Weights of a small transformer language model.
Training: a variant of Adam for these matrices, 401M tokens, 6121 steps.
Each number is 500 + 25 x the weight over its row's rms, rounded and kept within 0 to 999. Layers, rows and columns count from 0. Numbers have three digits each. The size before them is the row's rms in percent of the matrix's.

# q: layer 15 attention query, 192x192, rms 0.0686, rows 99-127, columns 0-95
# k: layer 15 attention key, 192x192, rms 0.0651, rows 99-127, columns 0-95
# v: layer 15 attention value, 192x192, rms 0.0604, rows 96-98, columns 0-95
# o: layer 15 attention output (transposed), 192x192, rms 0.0635, rows 96-98, columns 0-95
q99 112:513512523512520504475459510513504515504482444478506504517500449525444508512494511499515497508503454459486436515464491495525529473492515475478512525485497494505513522496504474500466485465521497496501499481481442480485512508510523523520488484521465464519472582471473484484492488529428500517
k99 109:487505491522490503470462492495488525479499474467469504491505499529468520511495454495492504549490479474467493487477534508539500542485513475454490574498539544485495481511489514489470465459523504511507521478528474495490461440508501485461468490531513511514488492476493464495489529553488522497
q100 130:491502574490527514450484502469508546498520495487511503463488528468570502552527449506516480522542521466497500496479507500528507481526506521483538468470521496540497468463499498511476456490526480523520501521487529497491532448467535528500516487499465481467488472458492498541509459505489465525
k100 126:539491552475466494520505523462532525587478512538503483471496531500520495488471495527476473509516541473507544512525478498536502471485496557530519536502480494493519465496444457477505478489503494492477527505501480483465512489534512492509499517524470487475471414492473483505502521522507456536
q101 110:501504513524486515499493475503473502501498530489492530506475536491503495485444525510485507518505528512511502496525469499524502489521474573499518505457519521445495541487491458561521539496543510524472467488471524462456509552522499488468531486508514532504517497468468512491527495471483470487
k101 119:509524515495509527508494497490502488519495514461493441563475532508481545501476575478548520539510517495526484482505498482515523493457520515508513502456554486490503450505497463514527534547490532513496511507530490451469544517459512501505493519486504471489526522482469507504494503475483476481
q102 109:551531465509451514546521508475460504458503483464480515501534485528489467516504436527488551483508477484501493503526483574473487482535505523492464486538512455511537493503543512471475474498532524508469445489495478494489520505496512488535497481478524502519448523509511495533523479469509506480
k102 109:527522523510468506496545503476454514472512483480504532481537505502468508507534457497501482491480483485485497507490514530478440503530530532469503505545486507488541461486576535489464508493523551507487497519490487503472534531476500523502478505499484531521479497514489514516499477511519482501
q103 125:477482525515473512532504450532415475503478550559471520472456484467469510525511543515494485478489484501514526504458490493531501491493519545492509512560469448474503510504479476474465529517488518487529488477523525502478490515487523496511450528486538523495524466509508513522528487473535515539
k103 119:533469515540516518545464465507487466489484530496524485514449469513498521518547529512514490478491497529502527515500493482501533490488533511499500472555508467460498505515493468488465548434451508491541506500488529508505491497566490488509448532454517506485530485520514526500530503528486514493
q104 124:547482511492484497494532517533458492514463527523472535486524511508540481496501514502485524488482567456515493527499485482523498479495504491514489495529481497483533518491490457537466499434496504466448480496516481501437487523487499496451510513512551473509535497501502499503470463497481513479
k104 117:512468526509489501476554495555480456517476481501533481490518526476520523496461517508480530522513524493478493514510517511517516521481484504542480505497482513466509486535506478531462499465467512494502511482480476481436505513554506476520531507511524513508512519521506509506487500540482481494
q105 116:464495544483498508502496533489529483470482470485490477512461510475502523546495490496465534523506477544499516507502492442513543509537495474495553472456477481480503477491543486507471459487525499473500467517483497484477513494512515513481474433529473520491458486512463500490499493539501466487
k105 111:511489524494435505478481525485513492496506469506468471541457526498490531500486467540493566508488509534542500478498485466519494506544499491465512526438495505494494468492491464503478498539526506514466468507485498482512464489524480475454485515503475490496474472522487542479497502554516468508
q106 127:480553536543485481514525490477467508489527482502474484491486488518535479516474461524461494500498480517507516503527491493512480482531500537527496531508565501522550508528501490526506511543483515527514459502479480502543464486474495472493526496517511545508498504486478507510512457544518499464
k106 119:524544524508500483560492533464441504441514512461506473499493510499508495511566492489495509524509499478504479485547506460511462485515499538469517506535555492524541458492487473504524486545473510500490513491511485515504509496431492490520490534468491509506555507518435494511520501541502489471
q107 116:526505510457487479467487513513483459483506523503497465484543519535507492513490490494510477481486511475467530510504537520491496480471536474514483486501480504497487493529514494521502499542508535488516532496501461460487518479521524548501510480540544520477454521501534504510496521523479451496
k107 110:512550510441470466493464515494518474479486491465516511452549486481481492480478503514486486472521500471513493519538515545552499514489495476504464516542494484493534482518545515535505496507534519498460474529480463462495510467520493502490481496516560498478496545521501535487506527485464476525
q108 124:505526470507520498473511510496516518507512473524471497531472448515521480519538532496479465503482466562479509499516544500528514467460506514491543465519515513495533487503506498498522471490475447523514473493510475464502503503490522471501502526499477514484547508505474522536500489494578517489
k108 118:511490472491487501490506579475487488486545498497498500519486485486513503496549467493541470474475473562490482462483486526526518477517544502499515474461499493511537479522474498500508430517510451501484486455514467494520522477473509506502512508488505519486532457478535524515492487479527467523
q109 100:518536524491460503540496505507489522534494538497519510461455491491532498465498528476491537478480487494516467510479489449527507499532491469502483507461490499470517491493506490544530487494513549440446512506457478502482516543481510511438500547556497527533513522485475480477459452517508505530
k109 096:498508502514483512515520499542515495484538490480508482463448531504481525491461574510506501528517493522475475490482544455487507506468504494480512490441540516465494510546513541526493486475491546510495510495482526483442495512503484503505530507484509483507529525484520475494486521525552490509
q110 130:512551514461544487488506528491505481523511538501482525492451500478476510465481493480490497478505489470512487502475478453514477457476550518525490529512520521518505479487491458550469535519492514511486551508516489471496490519544536493501459532541507508494515494519540518477533502529485516513
k110 128:512563491508547474533483501468529482524499530513496510483456471468490508495474536500549489499498468503506472501513501466473559525475531477556496517484517494512482504525473450481448504513485488472460515481522488480506514516534516499499475510514506510508488526528451498475488498531463528485
q111 130:504521474544494507525473466510493500491490535494486516535467476511477498486500510503535479487511482474473479487448498525497490490502452507514504514454473508493496468495521501500465488529531509505514525479501490467434534521475543489530459485481479530507548527485493524473545517485498506487
k111 122:517500493535461501475509477512467519470480530534481515545479469513453510509495513472540469471487517524462505512451486526473561511481522534534521530443475487485498487529527551482461506505512522499536513482509489439478538530474508516464491479503503523513488502478469518447450482467505508488
q112 127:522507485458476485453485479500477528519491495523487553512496532500479503494488506486495441506512527494520509458522490530500482470509503502536506510505521503507524556496543498487470486487496498528490488513513510463516520502451534466472513503480467524506494490540510489485480545473482519570
k112 119:522522483529532481487501487534465550540519494540471467502476535512518495501495496503508480514506528493502506473534510502507479437494546468493515475513516460482485507477538531506454503469478497503462496516531473438478522503439481493501513491472452466492506491523550478502473560469455485529
q113 132:527512452514478493495469483504500503488481496507465486556476518541514491456541469511499463507492509506496482478496475524466507512469510551558484541521544492510470482527494494514532464481457446494466507505505480505512530511510535512507491490513515467510486455520488534473506510514502510452
k113 124:513508490499511490451501516499437507490490488524485517541460492483524509502519467518432486510510515487489441504522492488438489497492474539521524530509501491503474509501519482505535526463466547488500478517519528495501534560490513494546489496524487500501457497473447529498499504475461512499
q114 129:508558521505535506480493490497491464533495461549527473518489480521559519496480487481496477454541480510498471495460530485532534458505504449530477504463438467508519532530519540515473464508508535505509484489487529526491499463440537478501488502522529447516525493494511514518476496493482491506
k114 116:566545514530494502509473517484466492461525484514474480453476503527541505540475497499442496470516484497447510477471519518499545465501479481477520465461463494486536515528490536508476496501517491485493488463509527499483470460427525515528514486468555510510514478504515467523492500474531487517
q115 128:521485486455528500488537503499494498548478522533494489492528509493528492540535470462475516478519485513504501525498495538503523517533455504515460490549524496506549528466495507503512494506504503536483517530494537476521487542499482512477493469514441468507462516507523517470482472566492483491
k115 129:515522518464504503498518451472530474523486510513479507481511503498511484534500476451484481521505482531515465491487492502457468488497491527506486511540547495489551516496489485506466497491490503506484540523490517474488527551485470491489492463486531501511498467490541497478512504570507454471
q116 133:523482480445525492496505505482504468547468503488470522536516477524508527538486493456499503535518489511516498461504490538518509502489524497470497535506490495502456498474555454486506488485496501506487489464511491488519462542500488497445528469515487497499472500457501455565515517498481489477
k116 131:473513501496507487480503527514513439516501511463486531492494486500509537510477511446493503534507449528508501413501485515480511537468479533506488566496482488508462459511543496491506538458495509493445497488518506442478496481450492507494467484491511501484500523476526491553497488482521491462
q117 110:557507487505479509493461545536498471535484523506490525475512491507491498484506437546482522509518505466506490474502449485538521461507494495538476484522477484511513526460561469532473450517543449520468465456470529519490478504480499492501507492467497455523513495525509519495508499444467457517
k117 111:490508503463484505465512492498479476532501497560493487489539526523483497491526480513486508528502499490464543456473505499534527498488517544515520528502471558481505520512555490523452499511480523520519523513492536513442517496471511522512472519499461475538445469509512475553491488519486445483
q118 132:491465527516469504498508479492529482513482463476489533526540497502522491457512532527501484497539503526496504550510506503496503484514526483479481506463502499461500474552454477462526508459464504527512491484521493516483516510491468486540484504555484491504499493450498490499475531522453516532
k118 123:495507535554546505483488477522522473522462490466476485522516516529533475525499534497506491479527501519471571519506501505478508490500502402448481509495520481471490442477477479474539500507476463515484492460509456530509484528487509504550482511494511519499496486494480520491528512512507498544
q119 116:514526487508496499488532452493521502505504469519483481526471525529554493481495545477511507482544510498504476481485511501491522485509509484489482515439478486515491539509468565518508494459460517527484481556515512507505543473498510489496483476507544480483500536444536485488499458492497529456
k119 119:556513495513494484500525539534482557530511505463476526455470539472526500524489510472457481480506511486471459471505488531488483462553497476478490487435450474489507511483498492483500508470511471494465488513487490512477492525501504502529510486510559517491512534495508473478516502486493531527
q120 127:525477491491518501507485498496456507485494450441528496532511496456553517511476490471513532477517536486521501550536505511492473494493499507509494509499497465511515471490532496432498490495532525456530510452493504526484514462466500513476529513511456543502527503500476498468441507487514493475
k120 128:502497508481556491496510508466458497449488480493494500557477516506573497496432458494467524466525529478495531512516503513461468511474494524473506491540442489470529492492513550492503511483486497512517502473494488480494488476518543492495523517500471498488538534526468489474496492459577507479
q121 142:518490514487460490528510548471501550469525489483474513505473515542536476481514480525485527476515484499486485458532506484499529511519490526497480506484526508451472495522544494509514467504485518456475483501523447526475528520495498487499443533536508484494494523457508455477470498472525491526
k121 128:502480490465494483514549555531528510501527490463496540463490522469445467495517519504428506459495483521480490472492497460486533495462434527480508503492551465482433531481547524490552496509471515503504472472522497552473514512508492496514429527513492508492501486480517474492481476501499506507
q122 110:463495533535525502530479542477448539478506501503456496459550475508501515476516475515501491483506491475509481500465498494513522512503452484523490528498495506478532477550487494537457500540486475476521488459524475538485442523449510471529498513493494478525550527498505501471475527483488525517
k122 108:501441516546522509505499481521453499454502479516475498491550494533495488500524511511441539494493511466477506525500548489496567526502465499517513494507536532493506491518468528531508506563454485505565513467531524520499458500503488495491500478492482520519515498493482506494459491544481535467
q123 127:482500537517444483546526458504495514502467488528486496538531520504471495510506477515521459470484468473506463500457483528499457481514487502488505553518492502555503523490492518440523519530473498510488493535479502503489524480540487485532481523530523481495490520452468483520476492518505489539
k123 126:505450507540479491563537448507504489488485501522512493565483491503478474501515488521494455505482494482505497551514509482505465476456506502477490553555540492499497519466496528478553522454503501483495529507469496526491494502501451489465496508507531552500524499490485486498459539496475486517
q124 127:473534464506529526520522500514472499444494498504446517493533469535515494484475492453497540481510522526485497485488494535445482493516481484537499493481537513516487524510516466552486509525495484494479532528534474478493474488497454519493472535507506515498486497518502454488507525512510533491
k124 129:496540455515497535498507522498473510486541504500494505463544462496485497540526484490545534505505514500508499474497501527454454520520490451515507495464551508503477535490501489526457489526464512493483455501521499493489480454481451493493517528465513506516457485522490472482539491499472569506
q125 126:531486453494531496464493476515491462487484492470562515521490542473510518465501496503487477471503500487493500452481496494482501506470466523487466483530499503526490503510478504472484523501508462527511519477525546528443489464495531507511469548451545474493529506566509470520507541513505469499
k125 120:517507484494516498499503486504525488515467509522540532520455474495514482498479504498502486483508498501478521482487490489545514513481462513526492444527469501502444526515498499520445502479515482508514494488500542531450492526457523502533471511477522498485477516588491415512530476516483478470
q126 126:525492489444505487502500494516481494523450498526530487529508538563489465526512494473493462546459528553450467526503515467510495542493476481518523489500518512528497604511551493462487515482454484487483495531518487512479516491491494508497491489541516465483506507525487484523455513528524517470
k126 116:530503515466475483490502524512499491515470490500539457519470525518505482473508494517489480517492472528521496506472448496488445495465432470522485496496471483516470575522482508511508509484475507499490453502521475503504484497470480490496524495506527517472485501474551508465473521480516491518
q127 126:531521488535461500514463536550548481531492470525515528481482479498526493484492515502508534510494501525484520504497481470533498438527526457491520514487488492524493493446484458472560498476505494501457505491473507539486522481494429513500509514503515501524492467473465538459481465530523495465
k127 118:488501488521504517500479516469526489495508492559531479540493496485528482492454467517537522503503501517503568495487514501515492510469512477463507546500499529472489502488502484499553493471488492498486504500465485559490484494461480502516514530530531502524484492500485521490524495486544495489
v96 147:493482541506519496445497516508463492493470502546518515437476485498488474500542546479513489507507499455517469507483492450540497501476523475484545474515517467497534475478528530545521500497491499460466517513489524483508488481482503538473459521492535513495540489508484540479506461485491522498
o96 140:501524490514488493483496462499509525487488521521502444496470442475525527534497561551485517480508475521508527504500469493508472532511504495424523525555494521492514484478506499473471502484483444464452483497523512526469510504497479513490522492527445478512509503480519457540514461515477519508
v97 140:462493549494547497473502513499478505526505500506551482476498505479544507544541508473485485460501506496510479535475497509496538540507508507514520485519519477517466499496478497495467505505508544488517460528422489483490524482464533508515497527525497435496461496473442515552489476469514459503
o97 145:488480499484516519520505531508524533486465459523487476486499454502489525501482509524529491475506464487481485475483510480522465493521474526537451514489494539476505562519501533515551542504452485506452511504519493532498493523523486512441503503461450501475450556503503483496489475482469545538
v98 144:465538493508513500453517492495534495490511484461504487457488465473535517558519517526469545499492526513495478525556514499520547493496532503517503472524484481484482461523497512499484500478493534472486453503470494505526506507504431504515552496522423547510473499521492494486485477511563529485
o98 143:471498528510451496503487544509493519495487499504525466522492503488499495506513504492522517533529492504475465501480497507451496467528472527526498504517507523488518471501514493495505511490514521451486541526482526519478429525512498458447436495491558490505510502473525522496463491494501514526